{
  "n_layer": 12,
  "d_model": 96,
  "n_head": 2,
  "n_kv_head": 1,
  "head_dim": 64,
  "d_mlp": 576,
  "vocab_size": 8192,
  "activation": "gelu",
  "norm": "layernorm",
  "norm_place": "pre",
  "norm_eps": 1e-05,
  "positions": "learned",
  "qk_norm": false,
  "attn_scale": 0.125,
  "bias": "none",
  "tie_embeddings": true,
  "parallel_block": false,
  "init": "normal",
  "init_std_qkv": 0.051,
  "init_std_o": 0.0104,
  "init_std_up": 0.051,
  "init_std_down": 0.0104,
  "optimizer": "soap_variant",
  "lr": 0.00695,
  "beta1": 0.95,
  "beta2": 0.95,
  "weight_decay": 0.049,
  "lr_head": 0.00914,
  "grad_clip": 1.0,
  "warmup_steps": 200,
  "schedule": "wsd",
  "decay_fraction": 0.726,
  "decay_shape": "linear",
  "final_lr_fraction": 0.0,
  "batch_tokens": 32768,
  "seq_len": 1024,
  "doc_mask": true,
  "train_tokens": 105500000,
  "steps": 3220,
  "dataset": "wikipedia_en"
}
Each number is 128 + 32 x the weight over the matrix's rms, rounded and kept within 0 to 255. Layers, rows and columns count from 0. Numbers have three digits each.

# q: layer 3 attention query, 128x96, rms 0.188, rows 0-55,64-119, columns 64-95
# k: layer 3 attention key, 64x96, rms 0.172, rows 0-55, columns 64-95
q0:146111171168148121156125103158165168120154129109119122147183146113090133138121129118111118098106
q64:139061102075136151136121169094121114118118097125125145115173094164075145119180123092134143110158
k0:094118090113142134125161147128115165131114122112107135138115111177121181128171135093128095105107
q1:070079075159146103123154149131136163097070139119110176175152103132119154086132170105107096142158
q65:107085095189186070070135121083139114101130188126074171144163156131112186147075072090115176124132
k1:123152120179156154130141158050150152142138094139127137209106162122151123130106133077116168113059
q2:177135152167168126143167104155134138135162132108099126118154151100123109149095104129148130135099
q66:127125124119169105150127166096136081168127126100144139099124135101122133180171158145151121082146
k2:172098130114114167145129109175152111146109159112113122123084150159148109117151111138131046127088
q3:161156169102178123102169129108114115097140108095128171124093128139144160116110140112110109148116
q67:122146143123163102129141152120097136187107127115120086143123100083128157133132114137127149135095
k3:183163144124096115107160129104169097133120150157165127125103166101139108138102141137167153115127
q4:148128085208157111083109103094130182102138173142097139153153092125108121130178126130120110088121
q68:145120136095132106089160122137167155138118179128129179153076132127105168109080097191116151166194
k4:124121096108105151149170176163140083186167117101136132150091113144114166162165156146058115156088
q5:117141090107069092011059107128109096073073128102124106178126104066108181136179199194124175105069
q69:171137140103160124087196107130120132148151166091155125187132131162122198145084087136102104114133
k5:102122135073128133150127090146127159149118146125134158179160112143114221119177142113159200092127
q6:139148139122180083139087080149067096128154199090102133103104095093128158153070119128194135062147
q70:122072117115104166147138142089129106088140129085187068089136135097135148111161164157132086085107
k6:131128148122085123153138120090156076105152089140135117134107079059143117117111162137104106085141
q7:179127137175202091122131079160151153104122111114112098177134097135082174147172117151136063131140
q71:151106106098126140097098157136133118146127120174168146078140120178151169198129092098148114165127
k7:106075089111088130064143180087139107124131092105124040104058075093151142164117145171168107135129
q8:106122111119202139170150094080158181118134089142100180157160115176122152044099110099113116118095
q72:088120124121183117145118103136141101132092094140149107107184127085177150123133131110174158085100
k8:124182156103105160089093168156141148103073131130130140158108182099157101111123132117158109077114
q9:181195122163164079135126135089113103110181116131100109126159169106153147129141101151116161159057
q73:167106128184153182180126069141105105110157126114126092165095158162106088068162149111096115094171
k9:113105189089120118141153104144149193134113199126102205206129091122121107097140123109128109107136
q10:141106146127102127109101116106180161152108173109094176155124163142141116120109140098103149175183
q74:141128122112100118097123153109118130136077170129088155088161100080095161175123091098173130139106
k10:152112058169138095110126139181101078083086086078104083102108204100152125189180110142153089162107
q11:109101101140129106123093128103091145213089122138111127121123172150162116139162118141133130170086
q75:113124065123130107080087093112161092186132156183090149042116135058167193111114173100153203165082
k11:195112197098119147167175143070147170107148156129130105127168160141132159138119180144130094118123
q12:079139166099097113141091125114053096175118106114131142163115108214139148104085119168097129101153
q76:100154109122140129171137081169128130112146135156101118214124094126090137096109135126137082116094
k12:216178178133145131093064168179106113127144116088132144116200091113105105175106090155194186143144
q13:104141115116142078111192107108131090084117123099113148079136072106137117092149115141137154147122
q77:084131107111101136122181138055062127097104104152175147158153117139159132141167128121207119074089
k13:138135139124160108140143088118118113098139132115117143147098127164141141080071115073132126109102
q14:124139123147027139114167145142129064146127138184111157102135085079115105124136149150208072156187
q78:082176123135133122173133159078183119178129124161106146150195112120094124048052151090137108142135
k14:148086101153173096052132079178188133130076091105115092134142116134146092177117068107127121232097
q15:160181082152141167138131156159067072129142114196153096132141148200186156129084169108182097135139
q79:119142136124105071107108064161111127145132144143149099107085131120132150122103169157158162131125
k15:063165132163124131156108137112151110109124147164169146109161176110076058063102149112124141117112
q16:126072124110144143147138162139161124135142119174162062148086099137099133163176127120123148138129
q80:154118114136123086060197124082126104145137103129128109107145183146142149151122143179159159168108
k16:145114096145170142158117058083043106135147149125139135143119161111069136092126115083087115078132
q17:162131213078112096182150129145131141144103146128134128105091109153094133162121116117135147145134
q81:110130134108112155175082164128067117135149115107112139134074160100111099134121108132108107153144
k17:183147089152164184096115106151154118096119161127139108089159099093137167088133131155127146163160
q18:102118101124121153109176131095183140149142162090161136091121134078173125095148115140144138155196
q82:116080097151068149131157176129092141176141185147093105136087145157155136135150069141190177168127
k18:190130135101170121097103140119105153146157098179138122055207137070126176121099104093162128147130
q19:162076202133156103157180123150190113065113088126099143218119127150157098110163054112145173135168
q83:118111149174205169154132144147148105082098099110086086152131169111128142093129105126125081140155
k19:177129131130134079102113096117155100076194125090137155168051162160159167181214128142115134137098
q20:119091129125108170191152117168100128128077152130121183110119139039140094076144046160168163105182
q84:125123140137143153142129113203061132123153151171166134074053155158123145147126129123082102120153
k20:211131160146126151113144123162093091144166161175087128100099112190093065151076081194135100155117
q21:147135124107176114169117157053101164153132136103074143081148128114098131075126108104118101164163
q85:141103155128151127118122107102100121164158107148122129095157154171112115112127150072135103146131
k21:105092145176149107089122175137123145140070148142094120112173088109171088147119126118112083145099
q22:143122204166169052128131151116148151131131200189099133097153131160158107090115146082143146164164
q86:149163108081104187208127177139122137175146122186134085086167118153129125131095243095150146161163
k22:077083100140127123149140113150179134110099101120127155118148074169141093140111128130151109168063
q23:151141091091120171134120153131082101146151103128155119135095089183113130109146123137141119107103
q87:087095136090111138092087101132047101125114081127101101116071140127208135101089155167166153111104
k23:121142131124086133088086146138110179119131127148109115150189105089068133057085121110116126146167
q24:107139125090063169092109165125161153157108131083124184167148126133105139151164185148114135115181
q88:145120127154183168052123142130139135162106108096095117155196060107160112096130068077131169100109
k24:062109110127126092045102076054158149108041177105130136137143171094151081133153144108153148075118
q25:161163167133140074167196188078154089089105112087105101098106104159109135149103126074136119131171
q89:144146125144106085111134130135186103156099136109160175156140123095125094132139070102160184171157
k25:130097077091209167156081128132152146113078126119143100082123127117130109084155140115081113155060
q26:168173086086106153116056102140055124100160103099158133145141179115141174149137080185169176072049
q90:124116067164131169156108082128041129153135100138133097125082129155171107109154151171166134070034
k26:099098163105065077141114132136116160113178186134129103117116113102116126101131188137124149099154
q27:135098134116126149120219130111121126129163146129119186172089099193130138131157115097115102172141
q91:111116103146171086107111065131107189083110088163074159126113110153117131090157150136092139102071
k27:139160170153148110136128161150167111120128121154118117183137114069118126143126131101112141124107
q28:119162083184104075132142168108149109111139152167123165129191086138124107082105114167137153150155
q92:142139109152026120129135196170164087137125137139139089054166147136161154168047129107168096150160
k28:142121078166097096087158151154127065106113135072117164097091139111122072176170139149119155127120
q29:126082126106096139189167138159068108116125148124115137061140151124180129099113178103157133161107
q93:173139070049100112146127150107041194151165135132128118080114176176148180074133185149155123144112
k29:130103114154150101110084142131126115188138151163126083071136188185069105067083106112068107171129
q30:136126114137110125164063096181140181179093163137139107070084157139148116141124156106120112123152
q94:159142140140201146115084091137145158102128124149158107104118161138122093109130119142096142151161
k30:144143136105142163163110122135087123126137141197153094144106111141114096148155139137139110098104
q31:116122135110135149097123123111158074134115128131117152128177137149134106147115138143144076112132
q95:166169178125142117144097143177208109149108133117135148159110121122122122143155075110119082163153
k31:122175117135109101114042102189106149140087098128113097127132173176124164153153119102129135154118
q32:156196147120132129121155161145165114148179165112144113149097139109141104175110173145174162143107
q96:102192166140091133156163171185117108129129067117129123133152098129129160130120103191198110076143
k32:130137106127104119081141181112124085082102140160188145100130102138131126134094146124179147127178
q33:121171147189098181110148106192149122132142128165102107072127123092138126137108118180152135142113
q97:130141140104081135115148133144161123123159138140145136121156159104148130072108105133113152141177
k33:087098105163080115119098139124162167137113134152107103137116129103124166143060154127102140104172
q34:048136133130167119134138135128129155112077080146158116194073118151120165112181099116092151139102
q98:080151170140115080143181093119146162064132116074135150172159134124147121095144093136109137117138
k34:108123145143101160146096162089103129081167113106115144110120120096113112111120106098119135112128
q35:157107076102167166154169101197147160151113112107126197126126145110150093165116148067097132143131
q99:096115093111114167077122131140171145148097097114133162165102119063129133162111112127117132099112
k35:189192159125126132168148131103129098130131132188107077087068147151111191162103127167143111148098
q36:144108112174124142135139124131104107122128148089184184143154119139135089163177121191135129102091
q100:114109122100126113102151096096090157128112157111130114123149135096096177241097136094116154111082
k36:079133137125144146128174062031122083062107161111101105166086143143112139066119139104110124119131
q37:191115072157140137091135123116109120080159093078155095089146082203091082104206148195134096150136
q101:238160058189119139023153154166152115143147136167077062073136078152089158140134161147116149161155
k37:145079060139122076100088071108088086090156141098162138195125114150103146148137104142141120096064
q38:161125166119117125082150170176105132095113138151116108075157071109146121129124151152158108125178
q102:197169117115072109110082163092042085198149118153103159110129152156144127090147086196135138136188
k38:163104127166173120112095102194177112185139110129146151112164147148076128130192105073101159157147
q39:148136151079143100159112151102086065159127171107161173085154124150071099186103169104182119121099
q103:068114101089096211197156194146142138185124161138149103101162143153099124112141178157142135124109
k39:163120134116121139089162115150130157141123123136154093051142098105110110131074104148153134134099
q40:090117106102102119092111129051197122093109063122119154148107109211078173126148070194119151072173
q104:143111084156162124101154138153194107068115107087105091155193119041132157121164122100082106082086
k40:039170125184112116099142097118219143046120121098140160181090126064204068178222084131114152152151
q41:083142107112164093178154077121113181120110134113098165185143132082138148097143118133083100096182
q105:093111075163100098094170124134121093153148160109139126132120141082113168149159103104150129097117
k41:084194155131120125097110164085141043137126113128165090141064104134167120177195135147132162103123
q42:147113102139135137142159139107147179115216093185124108117091102187108075209171155125104099126143
q106:151122128111135114159095140136148163169144085118134134115167137106128125137137147183113111115165
k42:110127115122119099192154137160141112203109135167118163095100113087072095153122129093161115206147
q43:132099047088119144124098139096112116173122107188152079164141075067099154158106161132157164136079
q107:155136110177137130118085147071132095182148118129181149103162148181113162135152142142139133081112
k43:168107097164165136123173122153058156184138179133154201127099148137125120096172150124132108138114
q44:174091162127086170144086160124146120149130117164066089148189079117102163139089081181103143095203
q108:160101136199084148159095161159110147199142145186124185158234152133132122144095124116145084141151
k44:137092092130121094088162188155176088180104140088103130171155105149155100160254134090109072168127
q45:136186171138131117077084125141144126141116130092158143171119221130134108137092105154092107149155
q109:153143095187136106136147165160142136097106097136104055065110114107110099128095138143100168158161
k45:090104132073082109109087123119142122033115142073168156150105161119160080174187141171115141130181
q46:099130122115126062148086113111173131092111072104096147151179099098095118126128126147112124046126
q110:108131073099135127138105164080135166123144088099129150165148120095128137117112088145115170043096
k46:082125181093093087119208126087186112111194142148148108144090104118148139156200098110106126140140
q47:135175151117137134133051052145147185105128081158111086073185174100125095136097185090073140114114
q111:109099110125148115173117080049106057167148123155120169174111143114094123138060102120168133085131
k47:079141151104111116173144112118097183170095126155135095142127095097092210138133167107153123123119
q48:137130092076115095100109140172134060124135167104115129132169152127146101133109152123157158177127
q112:137149154119173098128144103156119174122118147095128083134138121191107123112124161091097134140114
k48:124115150126082081154150132130111139095192131190093109153184152186118135086140147181145172094131
q49:107147042147133074037139133079113066098153098146139094168138120067108102114120147143119099151162
q113:185113106167165105150138147126151138101155128141074118147078124139063171097166078120077115129176
k49:115126139177151054066083093115106134153118102062136187144120093195150151145171104102136123113110
q50:145119090142123115076119118083134128124121115117182078144147175065153173166142155147125105112098
q114:094063058059145155091133070165112135166117102100215132122098141080099082131231128153138103053085
k50:125118147142123130199121131152085238154163133177082131110115081138152123063093153122172172146173
q51:139131145173160106176079102100144138168147126179112133146131145152150098090143129169131120171123
q115:122207138152154091153139087173109134233178185161114183138104184088132119083100119117129148135149
k51:117113170143119090211079191130111105183146172166167115144155115132115159164127186117169137118200
q52:114100153181255077117174053128193187078158178102152194201094113126105119119169069101100075121118
q116:133110103180148132108188039203210088104117102134131087199116162067110088163149082165065121122075
k52:152133190125114139219059094147084122110161083153155112178021131126172072177167163195127158075121
q53:066091105087130186132170130164133112114082137171151106111112155111145159128079166090071123134137
q117:116067105084140123183096071120141099093115130160189133144126088164120104142078191103138140113152
k53:109149149136134139172066101131075191116148082107128147073190125167052114106098105114131149110110
q54:112140113155111109175142160166091121130145128147109137139108125129175093086104131162186120157176
q118:107124165127117174201085109149107121122130101134082168213124135114151095133149116123131110069179
k54:094120115085117142151122155130173111153097114138175153125130104089138114121176152115132118107109
q55:068121200099153090046163112111140139127113135069158149177085081086101164171137138095150153144124
q119:084068119062188148113181145114139149060121142103148088114158134151130086139161083102095120109082
k55:081127091160177145118111093102115142124126079137135149132075107091132124146060173119149140034144